Each number is 128 + 24 x the weight over its row's rms, rounded and kept within 0 to 255. Layers, rows and columns count from 0. The size above them is the row's rms in percent of the matrix's.

# layer 6 MLP down (transposed), 448x160, rms 0.0998, rows 198-204, columns 0-159
size [107  90 102 101  96  98  90]
[[124 149  84 137 106 133 138 111 106  96 152 148 101 152 127  98 131 144 124 103 170 148 106 109 144 165 113 133 107 159 120 136  70 134 163  84 125 109 157 138 100 110 146 134 115 109 134 142 157 100 161 122 155  92 140  82 120 153 132 123 120 125 101 164  88 105 142 120 105 123 173 144 107 123  95 143 119 112 126 105 171  81 114 126 108 105 140 147 128 123 113 126 151 146 133 102  97 161 105 103 156 143 111 110 100 117 146 130 145  71 108 142 122  89 125 152 135 127 172  78 132 135 113 103 136 107 138 118 139 120 139 142 117 189 136 113 128 116 169 131 136 138 121 133 133  90 163 161 106 115 162  52 159 176 165 140 122 139 123 135]
 [113 145 137 127 147 140 121 113 165 120 116 146 131 163 121 138  69 134 100 128 147 108  96 112 154 143 119 157 104 121 136  74 157  93 134 122 145 117 147  73 148 115  90 130 137 121 136 110 102 175  98 120 128 129 104  87 109 115 101 125 130 130 154 126  95 130 130  78 172 128  74 124 124 157  71 148 108 150 167 148 146 153 118 129 145 154 151 116 101 147 152  92 133 116 106 145  99 113 153 160 141 160 139  93  95 148 114 112 128 157 133 168 108 113 153 134 124 136 119 117 146  88 105  90 111 121 122 108 125  99 100 118 138  95 122 173  97 123 103 149 128 145 136 116 127 106 181 137 136 162  95 151  92  86 128  88 140 160 126 161]
 [153 134  99 139 169 117 151 119 123 167 170  99 107 163 136 138 110  79 116 180 164 131 129 150 104 155 124 152 126  94 109 190  75  97 156 135 165  89 134 166 130 107 124 118 108 109 164 127 110 157 137 122 137 114 121 144 130 138 137 163 143 127 124 100 176 149 121 164 154 145 108 123 139 137 122 122 120  74 133  95 119 155 134 149 137 123 106 125 110 107 102 119  80 155 134 123 132  93 126 156 130 142 152 111 129 166 148 150 114 148 119 150 129 153 134 113 153 125 109 123 147 155  90 138 131 178 113 111 152 111 137 176  83 133 117 131 162 115 150 158 113 187 144 114 119 136 196 134 129 142 117 155 125 141 126 134 114 148 155 168]
 [135 131 137 116 144 128 138 115 139 177 119 129 144 143 134 147 128 108 157 123  95 140 142 144 147 165  87  78 148 106 139 136 163 150 127 147  98 131 142 106 161 169 105 119 129 144 138 118 112 107 101 149 144 113 137 120 125 118 115  68 113 186 112 102 147 126 140 141  92 117 171  85 108 106 101 141 145 144 123 127  84 129 135  89 167 152 191 149 122 148 138 148 124 160  98 122 111 128 117 127  65 118 108 148 131  73 154 106 137 159 145 146 123 139 106 169 136 169 122 132 116 117 120  92 127 180 122 162 154 137 140 145 162 102 136 131 109  92 137 130  93 115 136 134 132  98 162  94 123  96 147 151 137  99  68 125 110 165 123 116]
 [119 152 164  98 128 129 118 104 109 114 127 174 107 107 127 182 135 121  87 104 144 153 142 121  92 101 132 129 136 128  96 111 149 175  96 105 105 158 150 114 106 122 103 129 138 143 104  96 124 130 130  65 124 175 121 150 114 130 126  87  85 123 129 155 137 149 170 141 121 164 105 116 128 150 148  94 125 117 158 125 138 131 143 200 113 131 181 132 129 118 170 130 180  96 123 117  96 125 129 143  87 111 146 139 152  71  93 119 149 186 126 120 129 145 154 118 163 156 137 116 119 111 141 102  94 157 124 141 151 134 150 111 134 171  97 151 142 103 106 131 150  96 127  93 156 135 123 120 144 146 132 109 121 120 143 122 160 145 131 161]
 [121 112  96 120 130 131 120 125 130 155  66 190  91 133 140 126 160 124 122 130 116 151 104 139  88 128 149 117 111 145 133 111 104 159 142 155 132 116 144 114 124 109 146 156 125 104 118  98 174 144 125 120 113 138 129 106 183 166 124 167 177  97 133 146 152 186 133 154 102 159 120  87 145 132  42 155 154 115  99 132 134 116 119 143  71 182 137 111 159 130 146 118 123 171 109 131 137 102 134 166 104 135 156 111 130 103 106 152 115 119 131 144 156 116 113 123 108 123 148 117 105 125 106 109 157 119 117 167 126 133 153 134 111 105 150 107 120 181 117 107  95 153 135 170 130 126 129 125 139 127 132  98 128 101  96 128 131 130 129  74]
 [145  62 122 108 119 178 108 161 139  97 150 158 168 103 133 146 124  95 122 149 100 153  98 155 119 115 168 108 139 125  97 140 116 158 109 153 145 100 129 177 126 143 162 125 132  77 152 131 120 125 147 142 112  84 126 154 149 124 133 154 134 118 143 126 121 155 134 172 118 141 133 141 174 142 147 112 149 121 151 125 138 152 118 122 135 120 148 124 172 108 107 172 163 155 143 124 103 189 132 139 117 181 130 143 117  96 164 133 138 150 107 125 153 110 111 126 180 144 130 162 162 132 103 106 114  80 133 147 162 133 116 112 107 131 106 131 151 143 137 139  75  92 140 167 104 176 155 127 117 156 118 141 148 158 158 130 130 133 138  95]]
# layer 6 MLP gate, 448x160, rms 0.107, rows 199-205, columns 0-159
size [ 79 113  95  90  99  90  96]
[[127  88 144 142 146 115 123 139 130 115 155 128 110 121 135 128  81 131  86 191 143 120  85 161 130 110 137 142 159 132 119 114 132 123 141 117 113 170 144 158 121 144 145 128 143 135 109 113 137 171 101 120 105 108 139 108 129 117 142 146 133 128 100 125 122 114  82 122 130 116 127 162 122  63 137  70  79 146  87 107 155 144 182 129 140 110 100  75 115 126 153 128 121 150 128 133 106 137 163 150 109 130 138 104 107 147 177 128  66 153  98  97 147 129 115  91 117 176 143 142 174 118 102 134 158 111 141 127  79 128 119 128 138 113 148 160 133 154 168 121 140 162 142 125 110 116 116 107 164 137 125  92 149 161 179 117 104 136 125 146]
 [ 85 129  93  83 113  83 132 149 113 139 140 158 153 112  99 120 156 181 130 127 180 133 104 137 137 149  50 140 131 126 163 125 101 167 110 148 142 167 128 128 145  99  83 133 102 105 118 108 126 167 115  89 129 128 139 141 150 143 135 123 112 131 173 104 113 137 105 135 104 101 137 125  97 141  64 132 142 153 115 186 153 109 131 140 131 131 134  98 100 113 197  98 106 121 148 137 119 115 166 129 152 152 116 111 153  84 131 114 159  84 107 164 102 135 107 142 135  92 118 122 144 122 164 121 108 124 142 134 107 140 122 169 145 135 137 124 131 133 128 123 147 146 142 127 116 131 150 135 147 152 148 134 144  89 129  75  99 144 118 107]
 [135 171 140 145 145 108 166  95 114 138 107 132 156 125 112 140 149 119 133 143 106 117 136 167 119 119 126 149 141 119 117 136 134 177 139 120 135 107 141 129 126 155 168 139 146 109 140  87 110 138 110 114 120  95 135  91 113 102 146 155 160 108 102 144 156 123 144 129 112  98 113 111 137  93 115 120 122 108 117  66  94 129 179 109 163 124 146 112 138 135 119 146  97 146 194 109 106  91 138  95 113 132 123  79 125 136 178 103 121 140 152  96 101 113 130 186 124 138 129 133  68 102 146 139  83 171 129 143 133 129 114 124 147 112 128 172 126 113 137 124 129  84 175 119 168 138 164 100 174 127 112 108 144 113 136 101  85 153  94 103]
 [129 133 119 115 131 108 150 107 122 106 127 112  92 135  91 128 167  96 179 139 119 170 158 169 102  99 152 103 118 121 122 109 120  90  93 104 132 109 110 138 144 135 114 141 161 151 140 100 128 123 107 145 149 171 167 143 137 170 150 104 146 141 132 100 118 129 127 137 131 131 154 105 154 143 120 154  96 112  81 118 132 118 109  95 177 140 137 137  68 114 112 149 158 112  94 148 107 166 100 119 136 116 119 128 140 117 121 112 135 146 138  83 118 165 168  93 163  81 140 127 129 155 173 147 123 170 162 134 120 107 120 162 128 131 139 128  97 116  97 177  96 118 104 130 133 129 128 154 137 156 119 158 114 122 135 157 152  73 142  64]
 [160 140 152 126 128 130 135 145 125 158 100 133 112 163 157 147 108 130 119  96 150 113 106 144 102 138 129 156 140 149 137 139  90 131 162 148 127 134  91  46 128 112 113 102 167 109 122  84 129 136 145 102 157 109 161 196 110  97 131 135 111  97 162  72 105 104 114 174 148 145 130 114 134 152 103 145 167 125 108 128 136 186 151  92 112  97  95 128 131 134 103 129  76 123 105 131  99 143 100 144 138 114 110 131 142 139  89 120 141 142 147 145 118 120 162 145 150  83 143 109 142 164 158 114 141 132 110 121 113 114 169 104 121 138 120 144 116 182 138 120 176 141 119 135 136 167  97 132 140 163 109 137 137 161  97  99 111 111 125 128]
 [158 132 127 114 146  90 142 130 131 109 161  96 143  72 121 113 128 135 138  95 123 166 116 103 152  86 149 125 106 129 138  88  94 117  93  89 147 128 112 135 124 123 146 158 103 128 103 182 119 163 109 152 128 125 121 136 115  69 199 141 108 121  81 138 137 158 149 152 126 113 176 180 162 121 132 106 147 154  95 183 119 151 122 137 125 106 154 134 140 167 123 149 148 122  85 122 122 172 143 115 169  78 111 111 137 131 123 111 133 120 142 154 169 128 151 149 137 163 113 118 129 147 112 166 106 159 115 108 139 133 137 156  88 139 143 129 117 118 134 102 139 174 143 124  99 115 169 146  86 144 131 125 119 123 102 125 100 135 114 126]
 [123 119  96 118 163 121 117 139 106 157 106 141 115 106 123 118 105 129  96 151 130 121 154 129 122  54 154 150 115 139 146 127 127 142 147 129 102 123 138 126 150 117 123 181 147  75 107 109 113 139 132  83 124 146 135  86 148 112 178 156 107 151 132  81 118 134 115 137 115 112 117 111 121 143 111 149 119 135 119 134 168 163 134 127 168 172 138 124 107 163 170 108 130 129 115 126  54 173 139 133 147 143 112 139 114 124 108 173 161 143 156 103 160  91 106  80  86 161 138 127 159 136 140 146 144 115 123  91 119 161 156 107 147 133 150 119  99 150 132 109 194 154 143 140 106 123 102 143 168 139 117 132 147 157 107 100 118 131  95 111]]
# layer 6 MLP up, 448x160, rms 0.103, rows 199-204, columns 0-159
size [ 86  99 103  95  93  90]
[[136 160 133 129  96 137 141 107 137 105 131 154 105  97 106 147 166 103 140 121 101 168 139 121 127 121 146 117 166 134 150 168  91  83 150 112 116 122 118  85  85 125 112 110 121 134 132 107 128  69 134 106 116 114 179 139 137 154 135 145 113 151 160 120 138 131 121 119 111 135 149 102 122 147 111 118 141 171 130 141 110 126  87 135 170 115  95 140  97 135 123 180 172 116  96 164 137 108 133 104 141 152 169 114 142 125 155 156 141 108 140  79 140 172 124  94 129 121 123 118  85 143 142 175 158 137 142 150 140 172 141 129 104 166 155 104 110 138 111 119 113 115  79  89 168 135 145 115 110 105 157 166 145 166 127 181 106 114 136 109]
 [134 128 149 159 135  91 124 185  98 158  90 109 108 128 165 125 139 136 116 110 187 133 141 159 130 162 166 142  92 103 102 163  90 122 151 184 138 134  87 131 113  95 135  95 155 141 134 133 142 145 108 134 143 134 133 130 155  99 117 116 184 134 115 142 132 166 139 127 122 112 124 137 114 141 147 134 121 139 151  78 123 128 114  99 162 151 114 117 151 128 114 186 115 115 102 153 138 145 143 159 127 116 120 148 119 143 101 137 159 153 129 137 175 141 153 108  79 179 158 123 124 137 127 152 113 137 133  96 122 141 112 154  98 127 144 139 128 152 104  67 125 100 193 131 133 111 140 134  79 133 182 126 160 119 112 148 106 126 119 145]
 [164  98  91 168 145 158 136 140 133 117  75 126 126 148 143 139 129 135 110 141 104 153 168  90 112  84 126 141 100 162 131 156 130 118 110 130 144 101  99 166 123 114 123 122 123 144 142 107 116 158 122 130 126 152 115 141 123 163 156  99 131  91  90 143  81 141 157  80 120 145 141 114 132 149 119 176 157 114 155 144 153 140  96  88  84 138 103  94 162 122  53 119 161 108 131 105 152 155  55 113 141 115 137 142 108 102 127 144 134 109  97 112  97 120 120 107 131 123 120 143 112 186 124 146 102  90 123 121 121 152 148 101 134 131 102 126 134 130 163 140 109 130 107 155 110 149 124 166 117 123 165 169 127 141 120 178 121 120 139 115]
 [134  85 137 148 198  71 142 110 130 144  92 110 124 137  82 145 102 145 141 123 104  91 113 115 195 137 112 123 124 107 147 100 118 124 130  90 108 109 138 129 116 148 126 142 125 122 128 127 143 151 132 108 123 122 102 103 115 100 121 112 130 126  95 110 108  98  95 129 131  90 133 119 139 116 115 105  62 142 130 116 171 133 122 140 139 131 121 132  86 136 109 122 142 163 133 111 134 133 150 136 134 112 134 124  95 153 161  67 141 118 143 166 130 161 109 123  93 132  52 150 136 130 110 158 110 145 123 126 105 113 127 161 133 194 116 109 149 115 158 140 140 136 114 180 146  87 157 107 149 174 113 158 127 110 107  94 127 131 169 121]
 [101 117 122 120 112 137 133 129  94 105 139 148 124 127 120  85 145 138 182 152 129 149 120 100 126 132 123 107 145 160 108 119 148 130 138 128 107 141 140 158 137 108 110 140 123 166 119 140 161 166 146 135 121 105 152  70 160 183 112  91 129 129  89 162 135 133 143 106  99 137 147 149 161 143 135 125 150 128 107 165 115 123 115 127 143 121 217 105 110 141 139 151 154  76 120 114 135 149 138 121 158 104 113 161 135 110 113 119 117 123 148 104 121 125 127 131 139 186 115 141 110 157  71  79 119 139 155 144 122 159 121 146 182 123 152 124 130  80  82  76 143 157 108 144 131 129 157 141 143 120 118  93 112  91 164 169 147 136 139 123]
 [128 104  88 126 137 113 167 108 160 132 103 118 111 122 111  65 111 119 119 150 142 162 112 150 136 163 149 154 116 182 150 127 146 115 126  92 113 118 137 126  98 137 130 103 115 131 117 114 132 155 160 131 160 126 108 124 117 144 151  89 145 166 134 126 143  56 143  74 122 180 124 135  82 144  93 137 127 129 112 120 172 133 146 113  71 142 140 199 106 132  98 107 104  96 105 119 149 125 101 151 122 156 150 140 131  99 138 121  73 131 165 127 104 115  99 105 118 133 121 103 117 144 104 162 121 144 120 139 138 117 112 127  96 113 114 151 126 127 131 112 149 133 174 128 126 101  95 159 102 138  99 121 170 121 100 147 165 114 104 160]]